config.yaml
n_kv_head: 5
norm_eps: 1e-06
bias: "none"
beta2: 0.99
doc_mask: true
Each number is 500 + 40 x the weight over its row's rms, rounded and kept within 0 to 999. Layers, rows and columns count from 0. Numbers have three digits each. The size before them is the row's rms in percent of the matrix's.

# up: layer 12 MLP up, 640x320, rms 0.0815, rows 425-455, columns 128-191
# down: layer 12 MLP down (transposed), 640x320, rms 0.0762, rows 425-455, columns 128-191
# gate: layer 12 MLP gate, 640x320, rms 0.0778, rows 426-456, columns 128-191
up425 103:485510431507536458567505467470463467487511493482445469403488526487429481500484447490511503468523540522519497520509507581549509495559490537375523503472455481449505488478406474466453484563531473
down425 103:511510506493517445508547502481492529568448479511535456514488451536505504520573404557509453410496440543511488473496540498532486530499511462518515515511535561547455484464544443440459469563446550
gate426 104:558594589562532490542499494441560511483543500548511533490539494480506497464553562497547437559532458541489552483531514509463477492569537466425490514490508522490532526512653498467461501516443439
up426 102:414542447513530496475532489462603534448503441510481503471478542487492511402502470437520498544524427474576596494485544476496541535447431603489578435567458525514522467484582514505487516543511495
down426 100:508551430538529419510530467572474552505513485522560496479495467559502548485450477502503499531550551487439466565490421530466474500498429528508500484516507503573493526547531531538522539475513437
gate427 100:511482493477516573529499471509532508482570536550502550526467489473550517468468399453452565506489470506513531584532513506541529501482440532513489453501539509543518492484460522474515470400463554
up427 097:544461446483479458490470522437524520507501496451475510489450436446461509524555593471532567506438505502470518483529590513505481489481492436477506570523518419418479554482436551525503489521463516
down427 100:526553470549474445441435445511558468555442470553492490490459484505459526517508571528453510457452494494504477494506565542441558456436456467472439547531567500405485537460492521518454498514502454
gate428 105:450527512436496611580490472499579475468550426525470537446497489528563488512431483488480496479561500422478550440444531532592465457463521454536429552477556436450507553478563538436549533502534554
up428 101:477427492513538493561465548462454482478435549539444534557492537465445497577540522508493470382395472524489542465540508463436524490494529505425434463499482514508493569528463484470394499509446507
down428 105:501507472467445516456439513540575480495458464521536500511450496437586490472546470480609526470478483547497471477535490569505520526490477557488468448464513500563475463429479517479494510499558509
gate429 102:414493529454522523517504562492509511500591487462514548531528548569447508462526497486554465566437513435548529525509525478540508529495516486540482514447398505524554496537486529410539485437483519
up429 101:407480483499553505542540511569495485564479504520486546472495456505485510487546497459497470485466488568514565524492530581446478531553539453532498461440508530497557553482443496491503605499400503
down429 098:464518542538507506433500477505495434465460525525498516502518488419468504548483533506526410515504471458534552497506560546427520478420551544514511450494510497518524481493474404445476497407476496
gate430 100:456519467569505465473463462470458525551458466510516539556571416526488457508513521386448503503515508497492475526521545508522410550495476469491457465541469555494516456555520480421496471411493502
up430 097:541470472492492526535477573500498484430504504510497476506455472498573529500516447470507506443440462533486543483591475509475506501482509441550531410480569482417518451491458444533465430526557544
down430 097:424488499468537490479481459564527487493511482526545495553531528483497448529465470452496508462529572521538515514506515549507522485471446489569382526533523489498549518395466536561533454508440476
gate431 103:459477508533638597514434460484525551478453577483434556481451533532475525468460511513454555522477518518511534525486532549515546490566473519472555525477471478439603483438533437498574475540515514
up431 101:479485507516494459502528459510500441540601481496595465465498553478474459494605527545549451499477506474432572543486578506436416474498480505476469569454498499562522566503541507471474548536438502
down431 095:496504518491482520552517495574498461527535510500468502528417574550491454398549517457562549507520509523561436415426497472407546407557489492521504476485456526546498503432500429544499508530501544
gate432 096:571458443499494450463486523475493465495483554511532543575519424512502545436466462532473451542485499466495527470536494456512501495503479418493569470466497486467498495524456524448513547496516543
up432 096:540481511516500502550480574498453506456490519486412502475513496546494526571568518489495506486491471455555465504460548575549492501582462512514519499522502473421557577512502477562546534546531501
down432 098:483507464537504480481461489494503510538486473570451553520527520446429444490484497511483455391533535433479516451470471484461510504498521558499456524477526520561511480474499458467505509459527500
gate433 102:460530476487527448402510445535450488538475484483557516442476548552452554446495451386539500536545523488457519584498508524558472536529444490460454401509434476514492541494485433434599530513529530
up433 100:524499498475519491485503433505531508508475468535454395449506489422463508507441512555516486477508501548569495522493512515492440470532374461414552504508511539513522513522449502561499531453500484
down433 102:479453472445489475551501530494527527506514620411474456538466449473511522500487459527523428529571453489499536527503494490481476483553514521486556463487500567453497493568542447559492499458525439
gate434 098:536529502499478526495502478521474470494513496515500424518434436566501492461468501575512482509481580453397453567483466523557504506555460490484410441533438496490506529524443513528525512503565521
up434 098:460500553503459491577557507553559521401548488540442524561491551506467394521498554505518465512561563416510511499498581483562505491538513521549516489534533426450496510548455557447509520528445494
down434 099:502469399477535465485457502523510543550514517521544501475449548489514472480533465548506531487470458529467444500481453477530513475527498439455491512538537529568522466492556467492503514517516517
gate435 107:535497547554481567508537441621527563552476430501445501472567503516463557478534491467579487467495501566534484502429507465558535512438463506504553495477488563528561495448496502503471493543505469
up435 102:517464512557469551461500541514496484462559520544520581448479469415514549503512488503455518545528513540490552501442510494491464500494488499469479499412522540501471565494557512425464476487519492
down435 099:454525463479488543509485547466488506531522526586448490427591520547522529403596511500478490451479541407453445514486475565528540447398450518403502542508527499508533400469463475536559483490478499
gate436 103:462591514550519517452529444505457368483502546516456498474468488514530578508503460465430444533537540473527483547514551503500509467515519554489546512524504513564439498473472486588490536473594512
up436 095:439460516479485525489491554535576509526526469547518461535550425494554469524516467531557531461461531549545454477472581464548550463492451468508530529512469469515505507425556527429489508364552480
down436 096:484484528459466529492565490570526507477448512434589522521488471538520486494555566549497514493414483492512452450485541534454522503583534458529502514582496492501474488574414494533525548493483500
gate437 101:489525429466503477463512526494528496516565452515572526524516449497468437530539500482492420525478507568520501460479473425559535591494529450572494519485502549443475464548465514514533472489513459
up437 101:543465552527499536551547529517444511476474569487432559462569427459567469457528464471551542444540476571486457477409477486528422515523431465458428493512535534510493500594508588536480525467477458
down437 103:482486511536459504463480527468497520489495489552575516528509553513474534468434538575457491503450491615419453568561478492559492512523442508503527530511498520482489501455550483507496472493543455
gate438 106:469479548426508462483532548507480489505559478591461544459500466499469457463484550507446587429566529532518493526491466599505529504480494417458478509525534495541523525494487513560553485407569450
up438 101:484519512486471493470477503474542442454468521526477492471512496540539574475512536491545498457346508543500561423472523549550523532434478535501573446541533507411515504513447490440486554512468514
down438 099:495475558511493494515531463527452441506496376565470481510510489473527550495550490406478483407568497493490481471501451515563510509574524565447553448519552460516473526508558469483520469456578489
gate439 099:498506459462603503458437495473409455475536464446509428559579543497471439490540535555579542458515562477538508485462508502466484461507471434470500480574418453476498506471442451528488438509505472
up439 097:482501507409531512576475605485521548466512476513449510457487536497571475444493550563402530503535446459536518468515495531514528428408486538499497462436563444499463516472516468463471541487484504
down439 103:515520524533454505435537516455420482574524489478542481460521464513468519540609473482575489484438530592504457480506562452471466557533544449519467453480486500467534450507431563462498496473479430
gate440 102:428523562446489480513591530475494467464529476508495513525526513501548536472570545567447447508440533564472457489494456563481527434482504487552444555491491502537560547561516437513519495552454552
up440 102:481489512449514496464576519573557502489506458464536473489471469539465552611492491471556491490427542477504530525417424512532492511487487488466515536565503491491475536475501428525498422510580525
down440 103:461463507466503449517501549476510502487528520468478550533549444515476549510509543510433486531451542508521470485480446584386547569555472493470467514500546560460571415436499520546468458527431508
gate441 096:468468562510526440516551485534515480565540499527533577444500531497603482470440443512463541481486501488514484519498438534471488508507481447476495474502551509396501498432377525493534448551452416
up441 097:472474497457534499440464470480524508458537543470470520482530504476496497525534482562514507542423506525549378485534509479467542505521572489510471467537520493528514481554414518413460452498535501
down441 096:573540533540503439506451502494503560475563488479571521463493536460532476481506553492619483517470571461466525511482449626459555554555448493498495533497526544501454450533454499487446445491498485
gate442 100:529514504539508506574482518430470546523392450456569519493425475515539611461426489549488497441519520468534508543489476486479511514507420506427496531480434526523436482475519498542539538563471471
up442 099:464437595513499526502538470483486434514502596455445524500517526532524466468556497525540481561555488455475491467503520487482514494476502519484545485582542554482536450511477544485505454502570539
down442 097:449487539472537509453449493460493509545489451503470427439465408413504512524480492456557553579497531514557494493483510466455423552494580511492434548513459506521434485440535604493505514537477504
gate443 098:509532481530509508486507582460496533502541519526476538507521437473433543473485502556468502529521521489498462495597449500534481527501534458506588439524536513482511550444483540590523487482492520
up443 099:500564508488541480478465509537504555517537449499547512527543455478467471512483507529549452568510489476509523457497473517543508506476506547509497413519486451478467455452482516441531568515441480
down443 099:509553460490528439466490496513502497563498539493499518533439484518475468482517493580492485518567518573469520518506588526457506540459496567495492485462468552551429475529451507484526535493534502
gate444 094:466479461441507455544475503508453527555501468479488477512465512487479499487523512505542549445548522430562413477489441436443495462490490457460551521525561539466489565539443483492486505537509521
up444 096:549465480555476533487482479515582523439524483454447495453513466473514505438490524515529506468498445461503559515447486463537571578454469534444484414500510459503556467523457502478458454540531536
down444 095:559485422543508504518580568451448502441513461561488511510452454500470484468496471492552488472464521506525549522511539560547496543526462582528417502453509438481513445523518494503488605417515468
gate445 102:494540530530517402495506463510531552547488517493533417537489480565497494489454485469510528546499430477447538545505500527519519537543532485465456471469455466448410417507513509400514531469448437
up445 102:563512522546529496469519505462508495465502469477535468492529448512426444518475448574463494540582426503479601519455462478544447485540543582497452542501626470496519486447566506543485503500451493
down445 101:400530446458486519468558488517524448535479510559461441513507464522537557517489490503421489536471449511481447447633535519485501539475505497446533499583474538465508493551539507533452487566448489
gate446 100:464602515535546551466520490548489469511503432464532510465572515457464467406511481465489520595518527518485476451468496453501439413527528544489520533531463480447558537493555513476461499519519539
up446 098:529521511498459459540508535517457529533539519459448525498600528528452467395501479497545572523502416482567522480498511468524457490499449520522478539414453501491518486443514525497513465465464535
down446 097:551547568476516509489435524462491471504438487528489499502457526451482502479507447503498551487448532507520544482466555447484502507573499479526542476490462539496528455529511481544560498510558447
gate447 095:483494524525500427546427455525424507552467509534513454524471584540567494474511491414524513513429543538559503520502548503485466484516509532490488472542488525477524467478499467551523491533500491
up447 095:571477539458477496500485543447493459524487549499503491454482499554541502450515471540507504506490530468528532497554516578480515488504512459434469451434551416511485580498529520532512508507458518
down447 095:491479494465438515453444464483506487548485554561570510482513529534487478515465496440507517474484467470505520510448501485431536489480486541471506523488494430484523521515456490493454435498462465
gate448 097:502507482511490503468471532466424480537505565522441455512522540511447477481567506513488497484481542441456508483514475568452439487497577501549521449463498523483542497507489548523458491467482468
up448 100:530555477489496508532489480511485486489518503480462543517526523420511538522431550443549532494528527496547537458480506529454445555495502517542525473475470456458525454479565610531482415501549529
down448 103:446433530455487522469502518535452537463537439462472528489507424514532491474535575541504465493464556515428500440463468461543565536546533498523492514498423441487534504498493565467511561471478489
gate449 096:483523505593442487505431509438500497415495462476479508481490518426481468498526449485468480507487487514432446513454524499512442499525446530444452439513551477454558468553404469471523504552403476
up449 096:515538544458478518523521556370514507474523572529537464616503530470458501461509491475447479456429527480506521505481581586495486517495473515495502424553528486495456521487480577496537521468566547
down449 095:500523487492467423506468512481492525489564517476493466536439506511482483477470461582457479472503538497460546533493537548488387480436464574485535464535473553471491495490388449412581524479496530
gate450 102:452475482520470462489503495427490404491519530537464560541502495436550493538489517486433546534478512586377452522499444501512448503581485570492474520506468479476483505511503542466398477443487442
up450 101:510512486527525432519574506478551473456527517441499521520424500484510489479439549520555486587503510520493481467426417457440514447528490447505573545409539458505468479487473553489515490502468480
down450 101:483511507501463439504463517568435511479535577461436539559493507458475513544487494472512471457426510458555506493523460514503491515518526549617537558535536477510478601540427502502463504401488514
gate451 095:455445440509400453439460498475462501506520437570550460525517544533453449526499418419539493488544465495506434454512459528452492538420463524528512528424442552496467549503473493483537465503528415
up451 095:521532486531496514483499478509477479435544470415472485487550444542448505553490505539530562548480507557499481480453590501493471466517476486553463506488452496519543473457456539486490456495493484
down451 097:430494498472498524448573570486472502531494549511514511527549492469478544525507517496472544534517496519533573512529545540460523531526486522537440483462503525551547504512519455593474556515487438
gate452 100:475493487500591519495512500513522551468532516486504580521469516490488483442527474529529574500440451537476439488457474505557499454531463508542526512476443511506512417490467502461477422375468441
up452 100:485467442487482471501501527397464517492488444462462460438571469469509507527541522533485500469563510532559515469449508429482560485435509509467514500452530481550509518506471511552536553541468495
down452 098:456484487515479414486503495474560541531521476525555455508537555505524533538476556548568437533508487491489452533507523496561445533499435487487460479507505470467474540467512389494482476499506526
gate453 098:557531488474504490593463574568441511536518521546455503581505471533473427537510473448424464499518570559538523512579480498533441448508499586453457404500495501472507557489547537494521608480496489
up453 094:479501432608501524519502440480499561529453534500453498551549537498488424555496509534483435461424544544528512522527498493477422439562484469485523466564481542476497552468534575613506583503471523
down453 104:535484554509505446440543481483514438440541507506590520438501573502531527484511488504545531495496502480475494470468532490541555590447546470505502576492516498547478449512451396419507419554487480
gate454 097:391499544482491515471465478570521544542460478549522473538541489482515496528488416454522488581433481488500429489555537508503461493518549450502455571507434551515494532540533472525446489455506506
up454 100:489497457569506484527582442438497479429492508470558483510364503486478507505474492490462493521523498532459544496493470461492540463512452494484482476431571457584543428429550476516527554543532444
down454 105:468471475527492524480519535419487451599470425586545495537548510558525540476472512532495617514474527509512491450545534460515548496491544489547496442596534533441466531534536455542546490497494466
gate455 098:469498535524511459490446552516515511494558425447407481553494515538450456486534536527487560508573479521449457518524462501448485551449546531480449404562575466514555470511502421484554411548550478
up455 100:377582558466434547506508459514528468538563525515477459526495497546541483499470519518518473478480452485468528489410512552540494479491589463498542486457512444473483424472508519566541512508453532
down455 100:488472490524515490475473473540509508519524527515552463472482544505482463510477444490463492447510487520545445473536445481440471525491523485526491503467560478451456416465521487505492488504483461
gate456 099:507519447543506479434525473506553473482459483452538478536551526561488473502490468494407615522556579498512500498523506514583530525476508553460532479530472508560548457428441519441482500471451441